Part of a small language model's weights.
Architecture: rotary positions, paired heads.
Each number is 128 + 24 x the weight over its row's rms, rounded and kept within 0 to 255. Layers, rows and columns count from 0. Numbers have three digits each. The size before them is the row's rms in percent of the matrix's.

# gate: layer 2 MLP gate, 320x160, rms 0.165, rows 105-118, columns 0-159
# up: layer 2 MLP up, 320x160, rms 0.164, rows 105-117, columns 0-159
# down: layer 2 MLP down (transposed), 320x160, rms 0.161, rows 105-117, columns 0-159
gate105 099:109098132144139149118127144090131119168139150173147118120139124113129145120135075131104148094163117158101144194118139140131126150166138150123083103147157122118109141122121134129186123094150155154098120154122113145155102094160155104111158193121112130140157144117121152145122140135119144131074105136113170101153126088129157114144118146166154112116108118133140099121157122153076131130137162127137121158106145090126137080152089139126139140100113104106161104100126073094129100102117176
up105 095:084147134095155123144117160105110145103079078121151120125156134130099122151091085100102117107129124148116175149107098126121134160143123154151134112102125113120115131120063155144148119125145149106072116132126149095081158167122153094113100140132115130125126133106093194129155153108125166119122111103106132107140124118106121085144141168143104116154123181150079122133137087122138147126124086126124137107111168114094174148118140162136144110092135121133159109160080143124136160146124118
down105 098:159120121144110128129147121136114154137107143114101134128134123160135162132088121132140123116108126093119092156120141154175113174131162137093105120122115115111097110134081134113127126153122112139151152175169153118167087125096134114128139144147158160146128159119087128130129102138120155120095126169160105081104113162171160134121132133148138105091138150150182111159174117163119123139169169155119110125156116088154122112156133131116096150144162149077143156122117088092123091117086179
gate106 089:108122116109158169078105099156103114104155142114124146078108141107137148088095133107142095114098107095143130129177120113145150074110149140117143171139100087109112151124130080135097162185129084087151107131070138112118117117132115138164152140117110120121109121145123118101129140151106121148105078097156153093098141110150115106114163132133146142120126126154098122130103116109120134084148133164106110119139124164138124110099126151099140139132110168075129121145147156073113136147161127
up106 093:122096165153086178093136116131167132107118095106161140111118130099171113131116138101104109116142102204106125158112117094123111142093106125136138098148135163120135175131101115137170121084133149108111183154173093141132152155160124145101103150140141138152109141126135158129121077120135131128105163162169116108131126140137136174134092144115128130131157118126134140128161167145131150155100114114097118156138143101141153134164127139139114109125158067123103114094111110131113126101169171
down106 094:102147126150139145141140154157125125073130117120113148116153109110161136145117112153081150122117130129090081139079105106132101158160132150151148103120117121092147151129150108100142114079104152152120160118120106188145112131118104090145161114132145125132138152091091084077117142113110127128102194136119100140070129113098152125131144133108136116145099143102138145131155145131081102109110169124153108150159105132119138128158111125126127139142129114186126086124114138197149091113152123
gate107 090:116141116119093121164117154118122166114089112136099094131117112157148099131104130154128101111140074141174082117117159125108164136164117106144091114137118100178127125148141108126090125092132108084100131118147095149133177104096111121146100086113125137126143181128101091100136129136112108100137138128104156135107127117129116112120135124128109167126173152133122118151142080112148165152061098084162142098126110155110115113125110098089129145114191143144132120105144120134132146144146177
up107 096:138151185115092148168147161147101111140102194177112120123127143149110101084125113146114121125132113148154103163089135142144151129138106090130163167091131119122083130129133165108135138159142161131110117139142127129121164110153150155119145132098107122130085121119120168131101111136105121134127102131113136191101151167097098127154152125135124135178133107155114126119104114110113153147093089086137100113112142097108103087164132080109108137135097122102143117091156120106150134138075110
down107 099:116126104134125116162129109083114122131107130144124107094118165114139104173082111125135141149121118116136143118120128109133130162101143116162112137166121146162199089127145119158073129164126086073134133124127169112156171123110118094130148104138124162182130130137098120154123114170123145124123126149159114113113143122117104117152130108122139098153187105129147101132152146167151133138154147134158144124157125176124084172169145116126169130111162121166118115154088115152117121185131155
gate108 103:157111103138139128113125095107087139131137133153111162150121146125192069145123107147132140187136095157107108128138117085092156094111084137171136159102144150085112113134073127141144160117154099098157133146143124151133124158105108097093138092137139159152093120090125144102138156128161119147135134064120135122154142161135098118082124114099103149140163115131153132112138134127129107117146152154168107139104081079139152139112128120119145100123094142117110147168115125138166117131135145
up108 102:106102139167141115122119129109115074124108114135155096102159117103140075135081085135135134167103127147116129079138144106106124095088141169142152123088162116127145099129122122124122133144163143146121171124146116126133153144136132104111178103143132120151073151103138100129142113137172167141149125116119151177140124118144077076123136126123115154133136120133083107104103162111115135097071077126175121104125092159120110138135099103116143122118154105140160120165119112118171140115148162
down108 106:133137103138107135115136148082113126163147127149098155140091126117080118131171115134115121152126105116095128119171115125159123098111129150137062095116130130090129131179128115124183111128191083157168146170093107121093102136131100139124115134116166132153139111105101127092140113142100090143107085079136114120167121166151147169082092080126123139136170140123136103135119123100144113127134125120150143125122108118108157095114144085114123153126123143121163079127116123125157160110116134
gate109 101:101139133136148144111131165145161145145121127131134080130118121141150189110150145128117128136143099142105169114119133166127092137131059126128193156157139159123104095151095150113170110128078113122146109144116125154153137126082147084195110095148150109125120149124119161117114134132106115162094122148133103104102121145108178122094083116150162141129106144097098176090129110125110113153125128125124175117092131124126090148121114097149109128109163143091107095116130102135117127124139146
up109 107:180095117130110152123113150104125131108138094142149100164122138116109093127093156138162082119155110136085090114162143153100146129142160135157149157115081116120122119135162088154123189155127142095151155102150143131116142129153152124119132182126104109104170127151097147145112139098105119144122137131108149160101109106163113108164136166137115121103134144134152078125100125138146130103146165161152090123133133144117128137124178148114129137139131119050170153138172145135108131097147106
down109 101:099105118126109098149166129123105107126090118176120111143123088122100111146137151137105099131127159096157114159147087130160119172091128128117123126151135134134143132144074165117108101150133153138132141125113119155110158123146116175128103120146147123180103145107126104116122138154099122157090152173137204104102161130095133133104178084168138155135145139126129149153133149130110115121145158087133133126128125147108163128103092153140119176084122152139112076145095128113110153159170103
gate110 093:158156122141165162115086088139098125127113098127126159123144138172107111100063106088135112147094117078146129109095139150133159130141114125124099124109122123103137115118104105116142119123146139141159126119168077137147142125125106117098126133114164149109121123104165137103102128144138132100123139118110141146106113112136118149132137145172146094147159147132060142123147127124136161189105145130130114150116075116173172098139156122131099153099113063140165108132105113165088108100113168
up110 099:183166133140122143136087137134130126151134128112149146127096114102066109156122130083119136096125145159147161119133108153127142162148119131136092106126152145122086171078145131127144121189130132126114091122150092119136139122088102130095157183111163107162120143126155111145110132160123137150162138159126170159098130155139116148135124125145134139131124172157101100123148107123116112186139121146154073126144111097156185136141171128103118130102124138115107134168130149147122150090103166
down110 110:106151174106147129094100135117128120089118115112126148058120144121118144134128145145149142122134087097127123145165137138148134116136137135099117136108128132132123142159177149144110094133116107106136156133177106094103120086099111124133089113132104108143151121095152129122179088156093118128156118137083104131120134094140141135123100155167132086152154140141101112159126149117110130143106153105137154138128086132108108121169191131153149154137116071159164104142082165179098089119105133
gate111 103:112125149104117118100140136124104161144110163118126127119112165121140161138150140118163169144103139115159149092112152120154117126180081174133122124148097119104129123110121114174129152114112144132119165104094107108128122133155104115146168101083137178158153175147113116110140121136132153123142118112134131185112101118174146093171152096128124134107095132113125093113155089168140104146150134139123079165113100150103162065111129118126133150119144136103107078150158082139139131118106159
up111 097:152133114114097182133143132075134159112107117141137127163171147117111132127167110128141140120133122127151122105124090125121104110093136106119112129127159153136114135127145120118136104125143116143129132119152114128129116093128177173087112129152076144117137121076166038142139123115093147141085102131145099121126132092126093143140099129096120119113157122106105115160107199109132094126147111114114174162131083104141153166110110151117107106102137122153159148073095139132102099107153113
down111 101:164168110117121140157133131141138161133133138142113118093132157145134136118166149174127164159140113134105115168135123132140147134136156132132122129141146149112169119076123154115111152120124104129121099135172133164104117132138096154137099127160120108107131135119175169124120128124158157083142082180121135137106116173135189102059188121149128134119107114150119136149147112155142155119107143123123148054110171124157154121110132123123129160131112160107109140078083153122140151149151096
gate112 096:148138145147145146101139140101103110092153103147122103129138134124164137170143122082156148115148163119063136096126188139122112111167123117138097165150143121134118143108146133133117123153185153129134086137120141106109136143128108123121129122136133139096142141131134105135111167096132158145151079074153180175096129132166049112115141136125126119132106131177093138113128109151152142125123139104095117162177115130147150139127092168104155099155097117107139143151138107130163091116118123
up112 097:091159127121131127118093159086110147145101114128120110121130111131120145105139141103116136131125126137104134103118162179098109115106151100160148159122136146079079110141123136149106106127185103116095133121135125113194140161121106164185135130161117136136160107162110098144147186159120146136163167097162135142154138163131131164140129134168109127118116118115131112159109107173133107114096134114091112188098144137119124156141126129139093093152174160131138183113120099109105128144121121
down112 098:100139148117130143121125121140092150129154151132162094110146131112089121129149080144125109121097158161115115122151127105098097150104112150135095139109156108144113102156148114110126141141131102126127163103128142180102110111115142155123141119143130113167151102118113125102131127146184143121128124087111144122112148135070126057114120119102125179177094098096152135170103141092117140112165152128115091111064131094162156120118145120123101138125118096118073150173172156152124130139153125
gate113 101:125120127097166137100099131087156116101141181152104105145136111142150109102094086178118141096143112175160104074121100167133125140099158135097140138155135125106152135126149116147098104123118095119177112123082107138141129091171110147138139115165147126120090125096138161164140118103147172094159157119128096135168157111135162079110140160133121158141129146127123157128090119142170149106115123160112122131120091120138122136158119164146179118104114133124085143131152109122108143132118099
up113 103:119132147099116148111130110117134171092124145119170120169133088173144155091137107109180078144100111138119131122096110173104121129116126117094097142140118157089114133153098100106144108146162118096154114136106107155137138088129130087127149125123099087112094147093129115141113087153181156097130134116120176109151142150119128148127126121113132182152071137129147105102145147129161151128166137111148185136129149121113103099150117098133118132166167114134096131128134126102128148131076155
down113 101:125101141159091099111120120106178103102129123111157120117114112151125140159124088097104088143142104130131116155146174130133112135166141106147134127166176142123161131142121108106133161109135165104171123115126099128155166137100127166131080127134162141145194101137121173155118131115164126135159183099106134133188090121125133145101115144132117120118159132113090129107113146158141123126136133106128115110100126146178121145154144097119126147092075148196125117122097114154165125146119128
gate114 105:102099124159142112114113102113099102096123093150155117132082150122128152110147175137189107160119108152133134114164145119132128128118144151155145093160175088104080139111161124106121139125128092138063155134116144130123075146098150173152129118152163119106129111119125175123099122121142156111136136120121153104072172146187165121095122122141148096136120131124145118151098108120148118134138109170098131118150148122119109166149153083133166126125100140149133147092140135108107120171127126
up114 104:136128117105161080113165116092138160119146122138109093132101078112137108140158141115078154128130144143121103141104109124107159104118140131095124084112141170114185125114109084164099131107159111093172104086114160104139140127153111132129122076153119094125143142159113103142164123099131119142121155105101090106161084136121132119125121122164112120113126160163128122125109121122086118164132096106136075114127090135064150166099155129148123129136127093123095158104143135146161110115136154
down114 105:112116103096117144085132138132112129133144139126110131148162156154123137123097161105080155121113151157143148123124121127108130103134133139090114169145134090092186119142151157124162154125126108115102089097098104176167140117147163130120145118114113114109193142106108138174119139173111150121096127153134152183135142123058116161138143101110144147139115116123128126107151143169102134102107096120153125130079130102148162077151139144144099127157153144106145097137130104139135103145184136
gate115 095:120155116101163124141081116109140144133112109142122127116105108125143080110137106125138100121136094175118081095138123134167108133138085089112144153122116160107119138127143118091111132101096113145121091139113122141134128131090105145165109111132089109160156130100146084132127079178151110122106102164122099163097144132125091113171134127102105173190128126148124156108105113146126105163128098176161137168158119168137149153144128112096099088136137119134078127091106106131107099124123144
up115 089:137124107112130122096087131107102142085114070127107090113140114130117102088158081133113121123149120131079102135133152143120123089186136153156164154117097114130130122121124085100116113153138113144108110153102149103129110108107085129149133098106139113142152152139135161147111112142129109164109084129099093143090142121104131096144121154089123123148186148145097175147147145128174106096121129120141146113150107163136177101167134126073136103135146144087113123077138126118108133129131166
down115 103:152118177101167106117143149106107101147162137141151145157141151138095142133115154118145113128177057102109122094123127116151103146141139115136102126120097125155145140142135110103115133110151139130103096133083160191133157128127120127127113142183120144159132096149113114123155135130113073131127112139156091104106085096113157125136100111126122121175120134143161139108113138147134122196127133145168140142143170107148128151162092137157139100164143100122119131108096077110107156156113078
gate116 097:144163138140116143121121144129117129137126139133110120150171128098118148142088091153171126131100125133119149121133152097130135124142120180099104119064118147090156105097084114116123107143146117142099131075146155171120096140108062114135118117137136122148123146080098150106125141121119112088097117156128111145195138136147088122170104129088143159112117131091125103088165094114160083103133112151105155140127122123133111140098156139087122103167141125122153117086170123118131134112170113
up116 100:136112154132079144138090146123127133142154115157126116129134137094126168111073104149123098135152129103091139109100110060158111116139126122154153101112104102129165139114149145133081153101093104163133127094115147136082162138182135160124106161128086110162164133134103131148148114159141120136089112159125139080173101152078090081120111148157106126139112082167113128124146097115119121125129135142130149155129134139155121089105142075101119129114153129126109138109126133164161120106134129
down116 093:140140136123085127149156158087125137122111121087121089136124104136103127137119136169155135123076101128153149099174144111114111120096127127097087156100117137107104104147129138142126115150150135118080131127140126135129099094126137112128099076151187174128159101143143086134114115128120116122117141107149115136108106066148139147114093144128143095131157119107104128156150137124193119115120124113111129106105149100107128132183108179111132190157110094132144106125152144147113153145192097
gate117 103:150125108145127111134177114187095080150114089114154156135137075151128124142133165142163086111172097127128102115161114118096141094142096128098136136152104145155137134129115091144147133112148115153125151145154111137133152148152165164159119127131118096117107146145109143145074154126146096103132134119076116122087138113130112113105163127143113133094129085124162123173141100109086127156128110092129131088083100119117116121091095115080168113101110116108143109126113177108127160121123145
up117 104:161124154118113112140166084141158105106172151105096084085125113139152110100149152132101104125159191105144125099137157141136127133128168157158099135141120124157138120110131128130062147148129158124182131147169110108149111150084142133134113143112142139144103146157135116094167170145157162125112115129155124122154096092115143111159105130120147121145115136145166143138115084109123151112119124079124103097119071123124156132129132148070111080109116117101143138117128129159123129157151170
down117 100:139121111134106156104156120086082171153098167113158113141107143157101119127127164151107115146113083133131130112130137107144138125138136130120140136140099149150109121137143117113151104098132140141075107150102096167114200088115135120157124153128133124158140083128139085140148121171144080113131148131134073158127133157115155137138141137118112161132159147106100168142120111095161162148120128090152109127121085126102124116131141151156097160164107164127091133132122154053104109099151131
gate118 099:172111142134139126129173093132104144138151125116134133124143108142108124132143100109172134107150093120155106131129140164148104124135139125146118129117145140128136141095104102120147118127123119107160154071107117135150120117110071147127176125121100112108138157127122144156103155128126113110135109123158150072126133183165090101174093165118199157138153111077095141118146126116076145111114095116149132113165150098124130136135109117137126111143117103046144117141106092120119126066136117